{
  "num_hidden_layers": 15,
  "num_attention_heads": 2,
  "norm": "layernorm",
  "norm_place": "pre",
  "qk_norm": false,
  "init_std_qkv": 0.051,
  "init_std_up": 0.051,
  "beta1": 0.95,
  "max_grad_norm": 2.0,
  "final_lr_fraction": 0.0,
  "batch_tokens": 16384,
  "max_seq_len": 256
}
Each number is 128 + 32 x the weight over its row's rms, rounded and kept within 0 to 255. Layers, rows and columns count from 0. Numbers have three digits each. The size before them is the row's rms in percent of the matrix's.

# layer 10 MLP down, 96x384, rms 0.188, rows 0-95, columns 64-127
097:170125115115137142140142156095179101139109082152125126168036111100131097136122113135141165088136060147092135117146146113078133112101160080122130113072162067117120129184132205085199150146151107
141:131189183173196104140135164155110144136150116170195126110132096117132109173116134110194110118146122136146133124151126132129189191133094148141122107049132134094146103116154135102096130110113136
101:087165046164100157113100104092128144118134105141108155128176140139110119150102151053091124120153108157146159105047154117150125091115185185116164134128106124108100147109155095153187086138072090
103:138167212134199133148162149158115118181110153158181111131119119158147149157074136104108075113120151073111121119155145118104115145106116108184154061124087104134162137136161129076096113111121182
100:118158146118158087108182153153115126132165115088118081183128137142142076139143064110172143096151115161140121153131045120093144102145148112144123081130112120158088137130122112135133141072154109
110:074110017072103147148101091100104149126084134146109138158089139103152186092173154107091140134127077121131188162146146115172114129160131171082175112183148071115122187146137166103125143106188076
095:184140118084111127142165137175110115211112089100116153173162189146143156131131108142112135171133140098135180138087187105176105163127138120174211102111156118150180118117153181168136118143149099
101:126116112158107110088092142104143105151113168118092126120169134173098121113093166160113126113099151145123147156159046112074147140138101136198134115144161101210133116079181149112139171148049119
099:142091062096094174160139050127104145138158080156135101162141172172125131152141126186178109108127097128138162125125117113121163118127060104138093088123135100158052167117171124133130159083130151
095:136123121110063108169170138113114170118167106082123089122100196127095123158145171209100154159186172132137132147177124125138147147095116134128060128079139193127160086101144092135175150175165181
095:099171154132125109133099144088155070135128130119126137141156064131129185165101085090116100154137171181144139118107202140098104192153155190109146154076088132176118057210179164135116147149091080
109:111208108110104124125158198165086130098127147174080090099151154060129097155114120139090141139138168130127184124120177121168070131167146093133167171083090186083108118132129105222109147125076147
097:131128198098112121178182138142085143146124100122165163084087098138151113095123127084170126119161170148035163093095101172117103122112126114182142101127123120119122119097093099148156143125115084
097:107115128157117123111104117135138092152107130170105125137144103105098186141132119132109155188162130131104122138160169124194111132195112132066133255205108175098139158101183127135105135160147138
108:151085165090104126123125080122097095139074155091174126092150153163112116097161053121125104141134142131117098176108122098112121104105203087208098151132124069178125144181153096103113142148246155
095:112129130140240189127179174208145143159134161177140124114155128149171132119180139101073137136078116150127092135200125164123137122134098184140135141128089149112122125107144083114136156140104167
100:170088082056044184144151082142169130142122172117134124115105045131181131182160156110114099134136153173114157144175074151069155165114139140120126138133135141135157129108065082104083141155131132
099:181126126107085070095129099094120113090128109115140142149157129124115114095142129148174136093153072159160138127139115119132165131110157083109104126104152177149128125074148059167125058153106141
160:165092128124068153063120101172177093136118120118138136187125153142136099143128120134138159164134141142146137116115121105113081074134148099174134111154116147146116090194124138142132218082142110
094:129142116160115217067125113114134146189152153065103115121104080085189146149148092152245099132134172053088123111176168103102128122148134110065191122178152152114110170140055047123153154161111092
103:091099142110161106087118142137156139126089128124122141146143157159100091127127143133084127117133142161099101174144093188129131143157122077126101082125188134096107142122096117121094074158169076
105:110149133149137103106159114122116108170142142087151105201109163109084161219097129173123144161084122109164111072118130159099150151180158117128155174151135116097131102097086100127111117139057107
101:058143100112143105140080131168123151100137116145123124127168151158126156096122159094081117166113123148126082109031144149089049160128105161133152047141171149108108146149151169127164105120101086
091:130067094113124141102081135117179079099131163106143132113165111082113121092081104169186075112050133096146157142066167101130193159126118221081053130106094175144139129126125136142142123052149142
099:111095148211150100165098147120114127127131116105137127127172168119121071131144130137100113165132107081063148105128150138136137086126141078126146021144121157119129101206136130124095121116151187
095:209148067153139047118239112138144174086145070215140106132178164134124116184111136092116135102172056102168165140137132157177125141054134080143152132113136138140149096117127089123134113106135135
104:099085113150126139121166137128138151161141129081150121096154141138189163153147081172055086107099076178114107183190143137139083099140194147077144155117171138192137082100135154132125103159093172
105:074133142151147086098083135131116183112113099124081112099131113093162078103123079129223109111120071101131106178131141097158188095117105145119129070118126125103104193149146130087110155089121082
095:166184150124074101153124124113118148114162143158112132122087147134101126090160099086163117115148167110142116109130168138091145146144137120144126184113161165120124138142121111086117106121169105
103:184141097179136096153106108089102153138135129153099134173153128120114141109116142103086137158105127145095129149187179122137113129110168056033104107194174110104132128129118106107167106129168132
090:024076190100150105090182110131135052113108091112149135132106068152096125150170147140138140128105110150150109146041105153110092138108154138118128123135128095155171137090059114117084138153159104
089:123126148132100093136138103163135100089136111118131115106160123086236134097113123167127129094119108063103101134132155140114096097134142116144096137100142139098113125092115176131096050182109157
098:165110103127175131152120128129107105126160151117063162089161117096104147071103196128076102138111135118127123081071123092150077127171068178202195084189159122163120106142144125136148119159097157
097:140152175162108160141168158101169166106125119142150149153093109187050170079135109098121097159141152179089081077162079117117128122140107124105070095129088064156119102121123115185204140132148120
094:115100130125195057155121063180111124104119104166123138135120096133117168114093163124147133158146101114105125161155066162146185149106138119185101150092146154165125184135158127166095185174144181
100:102166061155133125126177140119098087118087199165135161146111127166111126155135145171154135136124165141101115155084080145106100157093082168139174073188162085176123133168057123123092131084123127
095:122132142108136142120116098122177115114103087135168157179111135111134137099076114071194145199126078137099140157232104140109092122104134175156137167118090155073151112064114130141115123105122057
101:063149137229183153140177174130121110111101123074147109084125096103134077117137071139175131119149140094155079100113169118151159118149141120140167132080118105106127122198106109122160113088070090
094:143119165150128145108082158102155138142150172148116127147047077134183148079107090141144101127183140100143065148025188143137160118152101188128093121129110133142121117129074085148144081106108156
096:157116065103083070154114125081094103113206124084130144125077119122105129132130095149120091162209187140156120195184162088150126130097152092116132144098092142113122135178163066097107138142151169
100:152166125147101087147050101139133145136132103130112180097090175105074144064105136097120144123139112118122142118076131115117137110130151146065143150120152132127127154089099133141135180141143123
101:150088164145068111108134105163155097178153112105122104042151111120150143151137135127163129108144129118082098086164156130101140093146150145107149099073065077091165146151141148114085082134138045
136:095110055104145102135148131144094213102121119130103117137160124122123103134119111175057081104119114111204140119134118110161089096186154108119146130182091165101103139119169174127058127111113155
099:118189182131075072110107175148089117156148113123136096136110124129077106081138152143089179098157088104187087129151113136098059135086170100160090208117113113119137093105110127125105070120072084
102:133128082062171182128171100130125116143175129091136100081130100091164116155167131155141077160098159133093152160173168126155092113130171137136069163086132158104123088162203132140066141121184142
102:140111099056150145140155175090107124116169166128141144114110138104140139112173098133169116175149166100110108166106122053166105114117193073124110095132128137149161103119148163129095130083100115
094:136171116123180164079107054159155155113131141183202126135210146114099140039163145155113175126119173124106058117114176134165124111101091181169111142146132144138127122143101135218150201102114116
102:066149119189151066119130084121163149033036166112122077145175147133137134084152151091120101087083092110169158117100176136156082170157139146130125148133116111156102125144169179142122088119089133
090:117179123158172122151067135090171104155065165170113104162116108122173153122136129113202118113119167070131096104077111149096158071130058125119119166149142133040168128110144149079113079107166130
095:119080138158192146135038116149164061087089145122131150139119067107113110130205142111093105109108123115103138133132053095138117127120141126119181142175144072152168120060141111127184157144111157
096:084156091107170203144104091152121145123191158075116124095141075124065132128212133117114146125104128151204137159097098100107129135167100134219150127197141135177122190126078132163159135168170127
096:132101139158112125150108074142151168142123079156148167120121112063090085102088158148209065080117118130130118113118126159062171096128137137087099137122109149123078164206127049068148148084136136
098:162146127118152119152185189124159141090119103154117145122151108151148137149103163170128161124134140122139130126089132163147148141119066100119082145109147087101136098184109160150070102174131148
101:108116149165126158125112117108136167142158105155150118147146046192121139143119126134098163121123217163129130094097128161112094117141163106099158150186163061187163154153109140107159155137122149
096:178111064182090077079154145135153185132115119163121149125099151112103118122106105121207186117084220098053121139126047107116164113076119138099145124105084114137124151143097121100130130126104145
104:159083147117113128085175106086074117197141076155098112100119146131180127134102089101243144135111151097110107138155151094152137111038083112114116083141151163183088071208094118111110082080192148
095:138085135105117099083126072097180097098158171132162085160150109147114107136139071145187166097107190078118122099059121106119204123183045093175151110172078157141084117153123144116116114077113083
097:168137100096149154120127148086159108130185181095093091141056135119097068172123148114158111126162088120185176118067157144163168105108163119139123161165112149118118056149132136134094129092050142
105:151100155097076133121137145119107122097081107159113137092159203156091114173100159116160145085165074132134150109171123082060181087115174107088228119098116134185114172118126125133119134123132141
093:141051083097113111133176129103170118139119156116063056150108174160082127094160065172080156124151130134091169134123184112137091149140100094144144112084084148160116197146139153147119099144116104
101:175073142157082163121037087081110109096166131127117154156194168110143121182105149110111137091105123153115133154156081151139147087155158095109082130117117084128122143068105194134088142102100167
093:155099081133108204186158121131153166106124107109171169216137137111148120187089188138084099133150130090140130176116134137151096139141108142184067144127137134169133133106128173123097053136115121
101:115139174194159139090159123176118136128084167084087103109189160119113192146083147138085082124096171117087139116133180117125110119117112128157119102157135196112144121081085114140140131129133166
092:126129159106172144122121168161141117096129131114192120145097159189152079160098135084062135149131088213063108053191137130119076158116092101186115115159164112159164145074091073116121150183128149
096:127100136119159054126132149172103094184118148145132070081080190138169142094101126119140113153104103116097134121099067129168141141099100141140151139141122180109113142135113132105147142110201120
094:151167128132095130091051109106070158077152109192113145095103142121132151104106125129123118082102153172099107138116147127077169143121125148112185115058082120103107076143137138132102136128153139
097:160141105111152138117057126167112097126162128090119096133177148123135124114138104134074109125131107164108146093165166111114092083046137146110126112073068105046139133059150155123141119127116138
101:146179115103146120107144087139111113128114071135101103121107114103149136112091117172120173114115098122166145161169165124170115131080151153096109088065145104128144093070166138136197120146107113
096:149086115103124186126102097108100063102127196104145122062072100118128166096139122125125133151095133144147120081098121111139160105151151137093104161088168138158112113133127121095173157128103148
095:102169124129166162122100124163146111144128137122109134137097185118090138098137171136108135154106136153123163095099129134146194134168179164077165131112124178097168115112103079145205171185162081
095:139141150119145174156144140083107146134126136154141114120129064149070061095116135112151152084134065125143104184134148091100191115091077149127107161102135118154055176166118102165191132138172173
113:090201158141173154115115144120114182147168151143172124174129081105141165122170126118105139124158115129152152112188154131168130116096124118069117164138106098094104152140120125128118152092156064
113:078168212087117191111097109106131154079150080173143101100122097107150099158117113115132114118152114142156142179117099097128127116132137106117137035152098154173124130121165160102103104146123170
108:185084128070116189121119135135124094154108149146069098138061157148132152088101135123158126139087115102128092197111121120118090137090135113132119079117101120190160120151091122127140161102172110
093:074118140175112062083160125111050132146110122121124136136185082131131090182175086098086127099115120131154177103173159109105123130157154111143147170181140110089144167129125177141117096140103107
091:077078116109094144166129157095101145138117116107114163103120102189149132091126143127015184115159088111107167151097133169175115139106115158083102129116185151113148166132111118083074144120162217
100:107149127103122091176139223137160147152085109136158144124148094144186135116147130200079172172132176129099089142134104176164139152088068112118143183161156104111168200135111173094091170138190161
090:127161165105112102174156186130110214097141154143124133107171153151142139129171127139086142119171148125117124117162128110075147146158049080156099080136174103106117098145136100141170102089131128
104:139067061148132145132099122137144139199100076110125105107087134151108162144108142103175082151132103112115148100133105130134155132124154149106163075188098166098116162127137152126111081101104147
104:117168151120198133215158165097119121100131148162146161141151073135132111152132161155191124097117113114147126153113105140134107141118060151098098170141139088128117191168125136119130077172099127
096:115175105152131148142214083141158112138092129147153177148103142113075185142102133176183064151160124124111147095081180118116102151125141105134153177135106126118153132128167137105162117146113105
096:216207117138110187134134104166103148150137161112113130120165111109130156092166142128102162143095095124177138133120084171115112127113167182133163145175159099062160162148110164172153164164192187
094:137120121115127059102113140093180117073130169077150168126017195076126101099172146167157091161071111156123131120146118090140149125160117141125103081082112117043100089108106138178206086111142148
097:108148174147073085103136143118129116109154134201079112129098073116140133173132147099109090094137130069125115124118110123150094148154095071105125171131095100105106040129094126142161097110096094
090:116105165096051127144093167122168078155079076166109123064166156080202108115144163149149221108083094122129123110158077135129114106186080155036171159133123104154138107075138091082115139145091107
087:172098184157061188206144119141088170100084126141158143143114154112178146215164149113138168153134132097109105121133139120124115127151120086069123159152178161124112069114183119117053149119103128
091:093180177126170107141094176141122105066106145132166135136139121142089126124110145038095130167099128155141135170116138119150145153129094147169077120069112129100161198127151125156116127157092129
095:115147189147118130158080110145107145108114176115133150138137145132138078145125143088107155123126124153093102143135094134112118149102150154204131194054131160070121124090128149148087126165124152
104:136100074066129157150059110109113108115147154084101148116152100123147117116069116097113157152144120113177122129186104148146144146135121068182149165171131147133094115159120133061105175120177150
093:099091121113134126068135086088148119210130099080098144134073089179166148082153117134081156131110136132114113070092137142151098130168108012098091171108155186096134088139146084179140130150145039
098:071109171179108230181142160110126127083150093059146127080131115134138158108086096122163108117149150107141152112106102162094131112160134177098079094148100081142141161132121098140177153167117169
097:159071126143132077096100155138107173147178124140138154141150180211157152131123118114157129128159147108136148072114088128160078101179164150142131160182118180104148127117121153108113105110131054
087:100135126169174108125167163129109151137087081104131140175138130172100055105141094080134111087135186124109139164128104125070181153098150188102100168118134108116170189076126180128151126116084124
098:143097148059098151145207116122145088134144134094136193148176147123149166186109147134100143121103110172152088091138139162129132121084100073097083096121155118158131106057104069101126192114109108
095:096052107094081134141103129089098149151114203086066157129081167120092123197117148089117098128150147154223141131119119153159118151154118125160125150120142130192163080116108146174136123145182128
105:172171144090111117129087138181146144128122092104125156110069142073092116143109150170097148134138129169159147088117127121077153166116133240174121115116103060159087043153179163134160144149068110